{"n_layer": 14, "schedule": "wsd", "final_lr_fraction": 0.0, "steps": 3310}
Each number is 128 + 32 x the weight over its row's rms, rounded and kept within 0 to 255. Layers, rows and columns count from 0. Numbers have three digits each. The size before them is the row's rms in percent of the matrix's.

# q: layer 7 attention query, 512x512, rms 0.174, rows 25-63,88-144,192-207, columns 160-191
# k: layer 7 attention key, 256x512, rms 0.187, rows 24-79, columns 160-191
# v: layer 7 attention value, 256x512, rms 0.184, rows 0-63, columns 160-191
# o: layer 7 attention output (transposed), 512x512, rms 0.182, rows 0-127, columns 160-191
q88 090:086116106132144140182081126181140140135114104143121111169100129104118174146124050075170105089097
k24 082:099101110155111185156137122153110123099161090133173073135135131085139124106112130176139096147134
q25 086:129149134125135058108173102179151081169153080127206117159114114138167093146121098066167144135127
q89 102:125096155176128166181161138118146120155136096094100090147129173127188106151167092121127128113152
k25 088:090123131121128086104143118126134151140128085145154113131167134118085157103081141107140149113056
q26 092:132091166108108105133131054101152096131097148149124147142099145087169209126111158159093125173128
q90 094:094124125143117131121106121150095068188113091191075103148126137120127078158177114111129134149063
k26 083:106138137133172132157148131038127192108074153135172109114112117090134123094111143137143124101109
q27 101:117164138106081158104131096102097117157143104145117144113155069161076139087146111131103090143161
q91 095:146192159125185174114081109061123164148114165086127108135080117132097095137142187186087136119127
k27 095:153073169138141146084131115150171100151138120167134125124091152137114102158138122148142126140159
q28 091:164168092127100107177115169122153119133096153118123137109110098168084104132069151142121143083164
q92 097:145124068137104128098127159075171163190159142172066150119134139161092150073125137112150108091137
k28 085:151126145093125151091092104122142190133143139165169103173110139142063099163101153116166160130151
q29 099:063119123131068161149095144124130138120155069129128194126136114076066072124129165080165076107165
q93 101:170147088106150089180082091137126135172195103110160095110074091099162148057118184147117169145113
k29 089:146153147159166150111093144123140177109143099105075137078119109095116135140125159132126073136137
q30 094:154086131195122163114135136103152083155062111123138149124096130168153136197124106153123164130111
q94 102:103126135186129077117121132125184089122067185118134125190141136165100104140189150052115135084115
k30 081:143064161140106144151159125149162090149117139149145136143136180161174165134131117122108129132194
q31 094:090132144106093129144144119073129165144137159078148096126137091157078116171101157137110157129167
q95 094:148103141195145136127122122133192130139131125154130194090095162129082100134175147162148159125121
k31 084:142106093125161112191193172118135132153137088077140095157133127068074115156169096139141138115099
q32 096:116064076147141075129181171092142104165129132171142115125156141121157121118145080069126164118115
q96 094:134196096127109191143143119159134100144140115128162135099094067136139132142206075095131154164095
k32 088:175133131059152050113145167170114084083091160159130100115142153121162127100139083135089077110079
q33 100:094185149148114171105165109155115204150127131123154133128125078143123089093110157158110114106147
q97 094:169059118181126192131160158104215173097207102125095152154144121121145081056102120154123127136100
k33 090:129149118172164119110143095137128142110187113093151117122071185108105102170082122124110154176131
q34 091:117141167161052132090137153124148146137109105144134180119107147166089087195113143171093110081132
q98 098:164139116192123125114028112196093182154140083127100135183117140147084093170093137161101114119164
k34 086:157120126107145103131206140109133129095124164173141134180091205162094100142120083154083097137108
q35 093:102104195145131159136081110108183118153134070149086119139139116092118140131190156112152084127168
q99 095:133084182149129115159158137135183139110083105070133164147174077131107103184160142055102139126146
k35 087:148105110172098110195141114130146127114102087120193057116209160150119164052105125055140176098120
q36 088:073044118161161144146141088114174135127185117138064150129127160141155131114098178158133094162112
q100 097:190033107140124159152109095148045126089103115143135129131119163088148121115157153130104121172173
k36 089:081064135129131118082114132142120124078185114116111111170141102107131104126121058146139145208174
q37 095:176142192133095123147123111126144145115131126095121117100130083132179160124125150090142133126166
q101 092:135123113136083140092173131140158150149124102119072163130163060115132141131130080140103198114157
k37 084:162116186125132174136138121121184154072118162090135123125198098102138121141107110101146164142109
q38 093:125102109073199131151174158197097138138165137131097126140175082088096115148090129052132089082109
q102 104:100143116085173109153203100156090165138137145108115179143121162160127125155071174173112138119108
k38 089:121153116116030096119130126149116108177133142156124130188145150143141120160124170123112122130137
q39 090:129134146094140133152150062170129136165162096153141140085187125139141143115135179192113169179098
q103 105:104214115078135137252109098124060092106140088174175103108143141154135097148090109150131104150142
k39 087:131157103199118082079131112125124118082136108138136122144192127090153080089136141135164136130148
q40 095:214190136128072143174075156098188211164161144124171168136129121194126064112154152192105153149138
q104 096:180066137135161169084123092092112115105157119088170124110151145106133122149123059125121149181171
k40 084:147178110123124137130074111094092104163114121163164130088074124144164091103141144148084112066079
q41 087:141172148141155121133147139178091140152151112072121157123126143171136077151150127130146134118142
q105 099:128156128131142080139159114111065170118115126161165114158142150136110159141061180189108136154086
k41 084:126139141141117084073085155128098146145081105145125130168145159160138105121082135129174065118148
q42 095:153107110166130155149131132181100125110097122091068159102077125132144100134141120113190184126096
q106 102:106155080140079154109129127135101071176120160132125131121126146155129131125194112157144102142095
k42 089:081146078069145127144168095165129103089144116167156087118104129119170094090102101088106142130155
q43 089:134225109060120169120122124087178169154076156037120119128090108149159165180146132089184143137130
q107 093:102138063097162171105138190164148168153118152094135111149124121135090134107167106091169146101131
k43 082:125132166059179142095200136122082173095134117146076099120171139065098163161108163117130126112193
q44 093:080074117147120139177098096141110160181125117102138138148118127160114064103102155165107177109078
q108 091:064117112115141112155082155140069139220170095151173104106165141121129130095133067170132157113116
k44 084:155152134156154044136113127146149167148162163148111193122083150121155109101125126134093111154128
q45 085:124155107092156151148131064130118072127166166132095092152098162104145101135191123122123146109127
q109 100:113103107165117095113142166131150099128137126143101101184153184097110145127165090106144106099103
k45 081:132165153130091101107172097129160149175113153105126115088081128152094152172073150119105169148094
q46 093:136126137101100142132184158116165088124168114079167122161184161141116083109116075171166141128090
q110 087:108121096177136094085137120077137155101098107151117138090142120151214109116162112117129119127087
k46 084:169199117104145137137139110178131113105111139163146132096125189080083154072112157127146074106174
q47 092:087081111144077138120148099081158116128118054127109120085113177073140141098079133177144118118086
q111 102:126146087174098125121144147093137151159130086090091121097094126121151137104132146169150140077134
k47 092:088159123124144172029132104131157092169117143127142128127154141140120156165135163128121160106143
q48 092:086158226140139047089152145145093173124162194167164147079122151127089168126158087103112103193164
q112 089:102131110111149135169115149157148111165145175157127132148147118140121141128080139119136086095162
k48 086:144100173117100104110098198138084132091148104102053108161145135151161123118130126137116159174068
q49 094:113131091182191146185142183087178123145117114179113081206124135147076165141125156107135127106111
q113 091:153159129090114153126092168042110175168126151148115119148147153073169131149188126185161156114050
k49 087:062115044161131154148153146133185129138100142124142088106164101186129103164162088094116081095136
q50 098:124138129143113167151153155146161124116118199140128086102137091202154121107141111188148114115124
q114 091:126111192116150150139120129162119089076119181097094115125107124124102145181108114151162125182151
k50 090:104049152106145156105153112144118155104122139117146093144163181147098159091142133123136139124122
q51 094:136101136125038146126137185158114128092118148131173063102130142179072103160139154118132101138109
q115 096:144157115159096114111127147140162074140055147119103133111148107087062127166159060132132117131094
k51 088:130043116087112098139072153101103144141135132100158166147101135151179112132196135152146098188121
q52 098:099156132176149131167143105057068117204140131126133088182045121127105102151099158107124177130179
q116 087:139133144154128078144168132122081105164074128134094118123147116101111100123149153128143131133112
k52 086:135148127143131124121098138136097086120145177142080154166095148121114199179102099081153122138137
q53 088:113171099171126138140089165102086166094118182118143062131129088160115089199127155150190056100096
q117 098:118178126166110193158170174127095152172180125114144149109112153172139126169099158145134094147148
k53 085:160150164106123218115085162106173152151177165184150103183101122129152099076152150067164103137104
q54 093:095152116106137144111114058137143178119116172125099150105160169142100129126082130083140088135126
q118 098:125128102137131124112092128125107123152107116154086154128178117153134136144124115133090156121125
k54 088:092104071080094101143093088183120164080163152109126148123229137167096176170135090110117118144114
q55 091:104106104129131132204080189107105146116193171158122096137206069120104175139096148136178091105113
q119 107:070120194121116148131081135136101141139156129160154128170143110145109099120090093132130136145160
k55 095:140050115120108127177122173150120131116119131103130070128088055149136141081136099158157131102131
q56 103:125148103161091107111147124067072150130142100089120096155102094203147107138112149163089120122165
q120 094:158144099118145120173102119141029161072161128145142089144119171123218122111122162175125123144123
k56 086:154184180166103161120102056139134130142164130095113183122098120106081123147155087114098136100146
q57 093:148190115089147120157134142069098142088125103118086185098126099107122105109093151151104151135146
q121 100:132125129098155101108118108064107171106155149075136075138128152122107093154173199157165076176104
k57 085:136169085128138111165113138142134089072162097161101145152143168144180109169164073208122113114176
q58 090:150189093122103156136129107160130105074155108162071131116108116088087118127103118087146143131123
q122 093:080193083060159111170205141088112141115158086093182127121192080082134192101154091073168081127146
k58 082:133155109119148177147095153112114135238099102135128133159151174112118072079083158139089098190098
q59 095:117110094163117100120142145118132185102102116090116109117117143114181167188129129098126103047081
q123 096:109099127133112100136119154133130162117101131081147140132126103077129118151148122151106122125097
k59 094:111147143120120114128092125142079133086093149155105134164142167115124067041138127116099106143123
q60 098:093163090159119175193147130092138183102128151145151130121159081186112130145122159154123136146101
q124 095:138185190125102155104077085109073166145171106125104121165109116096112158069089185172163134188157
k60 085:116147105078056129160130117138114131196169114107146134146144140117111102156106123133193134123071
q61 097:088141169066101098129116124174125119167097152124130150133107088120149127189090173076139155126125
q125 094:116129126106130147128106176099112127088075155089169044103131116111044126160103151120151161109160
k61 084:193143188136147105119127108147106136148119097112159092130132084133127144102093112122103142193139
q62 096:115149107080120152141131126153087115100130121159101136152144148151130150099139148131113100173055
q126 100:116168066138104119098111162153110132142125170137192165128107110147034082118144165128132150125114
k62 092:067139114098211140140174131182102188139114133119089100115136117099182091130159165184105161148174
q63 088:150115150082102161105119149143127157126086134119196178148194069107135101097107155177125132129131
q127 104:145128230077143127120184126154104186116193117132137106092044153088099137102103163147155148131146
k63 087:219172193114107094132122154128094102101213164107184194081109122116115129109124147171095169099115
v0 103:110203130159113154166094166177154100173082101041148111121091068129168161169175082111139156070188
o0 104:120115152102160215182131122105147102085143144088147129138109135111153147168097099152101127132165
o64 097:076047157155115083139131149164114121115138107185103110120143148154125151120097150139134115118101
v1 095:122120147133203132091163120113129149106163159164020098102138097176165170170188098096166134106137
o1 098:135101113142138108137101123116113157140177143115142120116136111163061086051164157121057086132182
o65 097:132152179091070145099098147147127151177144165138127124100124147097108167201102085098102091146150
v2 099:127084145117155155100118154079082088137115101149159113097146166207132118150089113144133160157100
o2 108:088156149124175103087120152125057129141168088103145118139130133109144082085146175208101074154108
o66 093:084134097112130149158109104164168152106078164136141126102112078116092109130125061078054131081117
v3 093:093134090170157158131117133108145104117148126115116161153081166157155108068173125140170054111166
o3 103:109183124105142079115089150214092175169106108171115117121158089082096146149098146107156163198126
o67 093:138099088138131137131150138072164127131137158109172162103150198163174145172161111134106143065155
v4 096:162080127110098147129089087140183141103091157123086047180160150093198065086134155120159140143141
o4 107:099117079114139129150156140156086127105184168163207104138079135175090144119115084165115118137042
o68 089:138126165138066144084159162108144176154191124119150118098152118148157093120173147142122216126195
v5 098:152120156150115085085101159106140122131171120173173107122076167100165129059129171059183172140068
o5 102:140063146080106156178149106130124098099136161085132074091141161071184134119164141148111135128120
o69 099:118093133152154122106173202102106157145102118183080173125149140160099102144114109186107113109165
v6 103:131124113124093123135186090136189130161104170182089117158124178127120117124136079195115174116105
o6 104:127153150164100135089130167097096160149207110109174141152200115130131143137062138137139091154162
o70 096:193114174152145169109146136093148163132123111067089113093122145114175129103082120097151145081097
v7 101:103144167144163051132171109173093148179104144104171107164115122141171185195127142108136112127128
o7 101:119104146128048122124140104150164172113157081069083156051129231152169140137127117172141146104131
o71 094:138105114129124126158113111127176079081080129163131167160176091100097170135138071110141117106061
v8 091:092121102109126156108154107132100142110122131169144113139145203126077138130190121097164146130130
o8 102:106113119126133140110041125123122172145129107090142115176133093115121127087073105124172133078103
o72 089:137127159133149135107142081168179137130108087124116199147056107112111114115115143153115124170170
v9 097:101168158156122094153087118107113074151120135132157174139121169080089055080134156118150139154133
o9 108:112151163163144125104142108098141117140131117120118097181112136158151152150108108138156146161144
o73 090:107163091149115125175131114148100133159077074124128103131163106182161137132124160097081082111135
v10 098:122153145110105162178066133118106118157119031076111173104102119134129107133111098156173167133116
o10 103:152106118177138115046153108186189138137079097151146141186101173103158120171161115083067125120129
o74 096:103118105105103166120116148091076143099145206163104050085123146086071127144115138174149127153126
v11 094:157140124150093072093075108138098098156094179087077147159095133126138094108168137114165061133131
o11 096:155155144076160143150203129118137161072158120157121100058154172124134125130131147137136189153111
o75 098:158141090107166124155146127096117163061096104113187142175149104068166111175101145095110155131185
v12 100:126167079124101145088063103177090078103168103162169130084086203175164143151046083185155179130125
o12 098:163129213110134129153121221122167133150133158117172140076137102104146111121129179102112074097131
o76 101:116172140146102129110160128136047135119120138110105091134111096123101109083172125104132164121113
v13 094:129069126161110112163153122059108178213142083085122112095126076117091119140113064102100153110143
o13 103:127143130105163131077121136160139090193143130168185067133158152150141151141152139152171140163137
o77 096:143176170090000097144178175138122175112153210148100157145156156206137086117168106134169112087139
v14 097:148135121100126136129158159125163114113086140123121125086112129108070055113132127096137101139075
o14 099:079153106085144065093127139156100151136150124131137104185148144103139135117142093075159153093128
o78 095:130128095182129146125076139183118116124132106150071124174146076132176154171122118168116140173132
v15 098:097154141112098117094182067113029130175123112116174173149106180157143137158104192140106164138101
o15 098:139132116098117076132101146112129132125165155210118147120141128128093108078170143066161152194121
o79 101:161118202144097122134142090236168096119138127128128153100135084100142108076122127098150119188160
v16 100:080139132122100138099057190137124139116128119116096174083178136141067121159129121157087106128115
o16 097:145083137143127114112100094098128087070158145085146118087151120156161124122196130126135129132158
o80 106:193146128098163145135129103150134126149126119120058141115046119122119151069143218096115143181086
v17 100:149151110129146117151086133118165107125089112138133125117093116118097150106062123117145141140130
o17 109:108101135121154133138199086104120132169176120100120136210105111185165138124158129181104096153113
o81 096:060164092152091117110113175119128154150144136136154137087143162041140136071168112120159123106116
v18 098:142184120169100129156136153125121104147087149097078169175121186191130113083099079108124083126142
o18 107:111168147127119127095081165119135101146147132121134113078112057057136092071112079170142139142160
o82 102:144122132135155158166090077168089109126069114130135138113191104123171166133136128091100184146063
v19 098:095100169164138124114140081192135054159168132098166218126127109078075109142132121110101134128218
o19 100:114159072097089126149136146070140187116102099156161138168153167124144102176134135108178086061116
o83 101:120127120154146080128093190102084129117119133096061115129114108143126097119123093123127173151100
v20 091:157150092159190060100153149047120171158125118114125158138071052053034107079128098129147157110087
o20 099:134113181075084135170073102116119146111191149133117126124126160191175167057166120139117149145155
o84 093:123143105181111079137131101147155099155138143098203072176120144079190156205071141099112149101133
v21 090:124060118157149193134114127181134119153109101097152255136067065111080143207101124089140090119129
o21 095:077124137162140096159097207099133135145149159122141077199137099122103158086132151145154057124108
o85 099:123140128109111144109190114128137075080122142149115178066139206142171126155138144168146140163111
v22 095:152128106101175138154049170113090088144096127137147209099126142144101186179081100177167071129075
o22 106:147136151098109171141137115142131162115160177110042126092112100091116151106143117140106088158133
o86 093:118131097161142146111111104102172138170094121164152056209108189090144107115109097156093120162124
v23 098:120093129175126105152168168187110140158147094093101153106144073075167187146112127158120122104079
o23 109:168168119132146100115106143050139095113129156146100130103127110126104123128190114117093111113167
o87 092:146157132119102131123116148128165124157139145150148107163064153132099082088118134162111153131144
v24 105:105128081112133141071175144116111173092126175146203148073107097164161131149084082152110141099119
o24 105:147138130111191178105145078146191111082178094124042114124149133089126154155161128092137186150147
o88 102:152124090169117157147087178192142051176172143141158085150163080161099118063152163146153124079132
v25 095:086171081110082139106128137122112149071182151132109156126140114138146200179161141087192112086138
o25 096:155049093141138076134152119204072124137113127150162086131193183105137134100087121078165123110180
o89 098:106083150209106145148096142153150144152135124098119124128081154132091103102132102166142128137109
v26 097:096142082117119126098100054134071157137117156131160176106088138124159145170102114100091143098070
o26 104:117133211131152107192168139184109104119120163102133079144118118075143110094141099131137141109099
o90 098:090152086147049099133150128099159111141183084113098170161147126159104137108095144140172104145133
v27 102:195084157148139171144107168152120088094090094167092167059128139066095166147155126082126120091107
o27 110:116124157114142086154087122149049113181160142146130196065156128131136125094112136156104090166119
o91 097:115115060138157115104117044099168067097123176125108061159128070175137093129130097123160175133153
v28 099:150097178113089106108157130080103119094237151102123099068175126167160167124215186103183152151099
o28 103:070137130066037141137107106159104135134121092164107094112114152106149057125139135141060132136115
o92 094:135140119156185170123139111130161121136130094101148134166147102120117147116133172189124055151154
v29 096:172127092113119109137173101111156120112087162138126183134119142160137160183180123151072102164102
o29 101:122096116126132182089108130115084149139134126124118104085175129064150130141126052133128114161110
o93 093:102150084169180084099120127114140174151128090108116156175086142147072144083118150117164111080147
v30 101:111095153155136090092069111149128063113134106165155175155098115061113109134147158088125103157214
o30 104:090132114120116080190136122084098142163151097174142113140126097155197184083113082177128136090153
o94 099:139109112167132175072111150135125141167128195140121085115135147173181144106102154072122143110100
v31 094:145184128088116124088111119108109130108131123164145142095101126073128113103140131095127163156123
o31 097:180129136179115190156169082090111172137123132146099080128138183190148106098102133159092142124111
o95 098:140151184232180122109027078163117102132059128138127175139157157136061093097185117130134098100112
v32 097:185158100184116168136122135138123119025111119084171137133129091106092088064129153103129149171141
o32 098:098062149127136115132153094117126149183106155146115114141149147134165191086149144172122117120096
o96 100:123167060139146157108086119111122087198144164130066049152144105082126090166135115122110098142111
v33 099:099153134101099201111177076192102162178164093059107118139177155138158195118163131159102085101122
o33 109:181119093138130132165060136132077110106100139150132134116120053102090106120086136110122145131071
o97 096:115097111138058122132141125144177097092109140127147183117130105124124041101211122175069147137151
v34 095:147110095096111149116190093225111070092160127076106119115105116133128108124144163126098073125086
o34 101:105182142129150110157110158128056132172076138177106184122152092092088146119142072127139125130155
o98 095:160128156142114134092122154108138203072142130119098117092112169149142118134148132096108113129123
v35 097:147142135158079097113132145120102110124079145182125081108105149121173128208133147156115075156107
o35 103:071119176119166120147115147178130146177116191121137116156103088158125075090127125137160144112125
o99 093:160112077121116193174104110101146102157128081090099143075104140166157181102107057146138172103133
v36 095:039124124132078163130185114138109095111133097128155097138171191089120157159100122133167151130161
o36 100:177132141080097107098159094070086153110062173139111110084092040110128105146119139095113168149146
o100 101:155135109135169105116077107161193120147099092120137168142152173152118092102139079092100124160146
v37 101:156083088117098110118128099098089134128063136169079141149138135115130152138095086109160100102081
o37 104:160070206140129116074153108146196133158146112141158119113106147099165101109165143104119148186154
o101 099:152156144153141154136107138137083088114143135104133133108137130131106190140114189121024119101120
v38 096:158178101152174153145115118170113112126160159193143115132124101144113090067066102126109122126097
o38 093:134147118164118094102143128154157141093085095142097136139106143077113089164091114086109127096118
o102 100:115085157108158086144064064107071128115080107136109126118090096148144153103182133100121133161050
v39 094:138139116113109159170151059141120139197148181116126101147170134144147203173162099135116184148143
o39 096:075125162080113105133179123161137134117122103076147140107166174123161151081156140106108165116099
o103 098:119094149146146136165119097059166197115129101110131172116039076098143102103113152168162091132148
v40 098:087156122117098150110101152106080071117131098104175144119098133100131059104194171145140105150130
o40 106:071172110103170101220159112106117178140145113091160070132115112130114145123068123107137118126196
o104 098:177085196145102102138152093143133099092106109154100139170105094066099109073144095130118176102109
v41 092:161125131156099100121118092158148113113170092154108104125126154107135132096173165147125171128126
o41 102:082145176132064128201138085067147134093105104182165128126089092212087148076086116101137118124152
o105 091:163150107132141141157128168128098120094142138095057137145124134115127095140146152105107160116108
v42 099:164119139111145167067103151166094139145119168168083128125141107077141155091059109107130160094131
o42 105:137162145156110082075144115119121141098143176131151154086080122145066096130152109184079090110172
o106 096:067113096105114131133146164163123083150123112084121088182189168119169139124127152087192108141126
v43 100:100106111075166103112100139104115148160147153132096075104144144096149175118093120174091118058149
o43 098:085147106129164112111179075164098136096155131154157185165177118114134107126107142113178124160146
o107 102:149163141135075208140174123070163153103133088113109161107133108112063078140204138140184191134115
v44 088:158117113060192134094115105122095082093153116125099164117062148151131151092115116097146148122062
o44 094:188154123184114131159095138085077124142111149153138134157192136145129131173172117141100149108169
o108 089:125159132148113098100114138181161201156132223155133104138125072111163125121134098130105126142117
v45 103:117113148100146141157118093108109119091129149177156129134078091036091157102126147180134116105157
o45 102:162116120147095107107143164152179094137068114104090147121139134152162138167119190096080134110168
o109 097:138104136176130156132121116151078086092111118146129092144150097103139133067176120174150139134070
v46 096:151168076137184133103156143103108027190069140146191162112139116150183209135076133174110148093136
o46 104:128081147142128183134105144183127150092107100113120112187136153122084062127215073188096142148131
o110 100:180130109117166152132135070106151134140118133138109073166125151167128125139127137090077131127058
v47 094:105130114155111128091159163114057106091143098149121147125107094101165161175108087146198182117148
o47 099:106147074094175135148129073148182166121141150143122091116210070140174154136109161097080142148131
o111 105:153145212126069156096081144112121135144095169100136210111100165141107146098156112144157126113052
v48 097:116134129136130111169102114067152120151128186116123045189081146124139188102110178157157141097123
o48 104:148071118143128113090171129091149113105140058120086141090129115139185116144116136142153121123119
o112 091:144118148104140153162159099139159198107137133142137132210130173160096088101116098142142155184119
v49 100:206124103049121107142237099103149115137155141132160108103134126126036150126124157086029118098086
o49 103:118147140127148151117102161181096106135098144052088159106126072137088128121121080139162137124182
o113 098:095076131128115080156130124105096183139110079135187123174142116135133084197177123112128106105109
v50 093:109152168130146157110155119115127142129119120145064169079176045125153130079212103102148165082139
o50 104:136155127157111131177147140121144111109156150131142145175087178112093147108121120172136083122152
o114 093:097129144124080107081186156152122090164133089104101138201089150126121148149132129116098101077066
v51 101:144132128102136160170117085088138085109150145162174150143104160069105110136144201142108144175152
o51 108:137118104100133093102111128159132100120144143108157145179168184165181092130143158131135130079095
o115 104:101088109140124106107165124171131130140140122078126107127152139104058155104107106058078098119161
v52 096:102140175118108124123152062106155127147169145091158107123087171155099116152173074165138151207085
o52 100:118147072154109121193165140130105139140127120089094111192129103158142108133140138140133181111114
o116 095:122097172130157118124087207110150143144100191135184153086089126136104122111097145169143119101177
v53 096:109068133120127163096134107102125101163130164131141134148081192137156078062126181102176069126106
o53 105:113136053179090132117100140151166077115086118131128143142097157115135115136154106108107147183166
o117 096:173108139069168068153066120194087141093150121139150158105172116094163171148089092104107106090089
v54 101:129061106144131082103138091080155202161142150109099139083134140182106160172120198095131105101140
o54 095:123169132141151172092085107168076101124180092128152141193158147093101150080113078138130084134169
o118 104:104153150107117153152110142114140131135116111193168164123124160109115119097142126157133124151108
v55 106:121083120174105119142132110150125162105120149103129079140144145116107114153157100116169165124146
o55 103:163152123112157142083126141186157065135120155122119146182123154173114084143166088066168176106114
o119 102:170143128122107103120173105116108111126154160148087199120109109110145176122115131137067125136114
v56 094:162171162147141145104104180122129147123161151157111127149086093065111142104156163143136134056152
o56 092:157145152145087126129069070110082140150088088125088191118180147109147140098132089104079164133101
o120 100:105133168115127132115086130138086111126145143142144119097122152196136147146159115120116082173125
v57 098:095102167165168097161158158107106146152102032173093157128149188076166134103081072142081155118163
o57 102:128118182118086143112068078140157101175103150077172142134166107191105103077153125114054167144122
o121 097:103139158100098169123131144122093126089162213118155149144134106106109156131107152169126084094131
v58 093:160136146169178146187130110099156150067143173090117137157077114158146111118126156099131127057167
o58 102:095150169110083121077133157101140093163106102087092181100194081106154151159112115104086118117145
o122 093:116125086137103120149071101130112108121112141123123101107172176176171183126160045114203122129126
v59 100:110168147087127194102137145204080143114101130129091207191131171143123133112137106121110097119158
o59 105:149084161139140089111136098096186142142170107078218127105155059047114115164104134116143129113189
o123 092:132150083118127149175125122111145131133110116165127089101174164130170152136166146129106111142132
v60 095:097188121081042069119122151165146079068058120133074122109122175113117102186167153130114099087137
o60 098:099085160143164135186179106109094113100153115113129115117098103154124120151108083183155141146095
o124 104:157170182128059113159137181128138170142173135058096107106138110113095153073132146073160159130132
v61 099:126094158131111117125143114091167134131142112173149168080070176144097082217109162131115131112122
o61 108:137184112178141152095194116137127102132105167097132111122121151121158113119074084118146119126103
o125 098:175105148067102124111102149151172129137173169123092090127138107081134134079195161069116155087104
v62 094:132106151146177083104203125131107185117115175123156132060183117061117164116152118124116132123172
o62 099:085116089144163149149116159147173139071172061112136201169132105125100070102176126135133171160168
o126 102:154150145153077137107055149138112113130128058150082138129086143106118138130125114167093117131099
v63 088:082097208098122171147142137150188104137128104107157107238191096124143124101186154127085184080129
o63 098:158133089159089169131158128123067136200132139115146135045149128199133145200114148148096163111098
o127 095:129183100140145186119082146128152171073154175137087190140146132151090114110115140104127050134153
q128 093:141163184168144116115148112152125114141149206140081176128143138054109145151150152173091062121153
q192 098:117101155131124111078149144152086116139143101181098134064089162118130149102125089149191102101132
k64 088:122157125151082143126114123150135182124128164203027161089130123168092159103153152132172081136117
q129 095:082067147197096100140112129117148089119150148115142142187111184129121120206179181132052122095158
q193 092:111077093148071071119109099094167081143126118111140119176098109111140131179129125092113153131152
k65 094:132146143113117156084162120093167136094100131160137115155140194159152125155126147055097080113174
q130 092:163156144108154136082079082120093107131134102080086148176065117149085135131152137184107115105090
q194 095:171080112135130109170073088103111108115129092127123129140148120153111186132104168088057140112052
k66 082:197200149149116149072114122122060147114093151097130134173069160147144130175086208189118183084143
q131 096:160149158147151150178143128094086115141139110139117109142115139149104158147135092129059087152126
q195 099:113072146107105110151124084211097107172157107095138117184140049097133147157097065087077086088090
k67 088:135169100164070085170155170151123151180093068119144140143159177140149077159100085112093184168123
q132 091:112123183155108112127179161129199168167170083077109149164113158167120138116117154147114132094137
q196 096:104114138109101157143190160143132153134142114133119191107106151154114125146091096131097170127195
k68 086:138111149199098188142151148133192172120145131103177185157092158165133099178092154121095152140148
q133 098:167093109076157163089129155163174086125080098149183125127137124099129168094100134163161156116147
q197 094:164075090129112116119095187164151117131095143154131117101142068159113122116151087141101077124162
k69 093:157066119094185155130127157116168136080071122067131108117115134082124108115164114169151086152123
q134 096:161147108112127091103113178176143105167122129126143108134129139119119176175127187177115120183155
q198 093:119119126123081103089124106081113097145152126120138114167160135076138120096123183145129102124097
k70 086:124111101118130098132106169158102128119144059104119143170090105162131152162122127120115106146101
q135 092:132172122151135133141114136126148100071167164091144133136143111136136102122090154113109101170187
q199 089:166143157121121116184132128062073112115095135143166095134140136120093101141109128141101093160066
k71 088:098164146116157123180107155166111106107128127187119134131155157155166152115125192098098113124149
q136 097:114130148104120109123152094119150159087239111145207079099107073120151162125099138103093128111084
q200 097:075089081122201101167048140098159167163155142077199119165183091110148067149108090113120150047107
k72 087:116123115140123120164116106143096153110117184064163181110186108168145141127102171122109121215147
q137 090:129118152130141113108119113160171130103096138130173106146178102121159034094151187135058106101101
q201 095:096129144127165151112163130071111136173109177125208117154107141120084129126131193114143153093136
k73 085:142077125135149103160154106097213151102163074125116145089111135113139065136096127165135094082136
q138 092:130048130122126126144158155122141141109126117093159131125154186155181103096084176140069106138151
q202 093:178069129144126133136123127153116156113080150158145125109109105177147168167065144059095174172133
k74 085:120081133149098172126199148135162167078113143128172094191132145107188105113106135117145111165143
q139 097:164119175158140155067044103154127151169135110114134123183180109105102108061140125159096097110103
q203 096:118126114121163138111128063195104128110141110118204100116146119109131148132124113109166080085118
k75 093:152131120167115092163152112182136153112131096155153117165144125137157124074093102096101110129106
q140 095:139156098146178136112136088171115105126125133124122101129202188088188077143120097116159182107142
q204 101:151092109115134090158138110109106132109120119091088143100149090095133161189102105063126191143144
k76 086:123143071127147107143131109149105094189139117145140117183178153114163135170145115149181149120115
q141 094:144089134161133149163164157116131188105095071135109113092081126101089119119138130067113155165135
q205 095:114078133185140185138144105149101150140170106160079151094136145074106126101098130105140121169176
k77 086:115162118113155134218123084106173138080064076184136101115077144099151141106146087058165137169123
q142 092:094221106094128137157099107150209168112095145102092158128099152099145142200113109139139137108159
q206 096:144178156137169170147103098170162126095134081112134129167121140095165128157070149106187091149082
k78 090:096159100084166164120147111084175096117095130162167145148136199060121130140127170072112096154140
q143 095:116180122145116142134143127090123143130142140081133167121060070090173090175136114120075155127176
q207 092:129119177182109146101134136090128133135144119123075114155147122149158086116160165133163111081147
k79 088:126144199158078153143088169136188148171096176085067190158085120120158176114093085164122124132097
q144 092:110118163099109093161095048126102144078134164118158148132132154120184126187077172136128088123129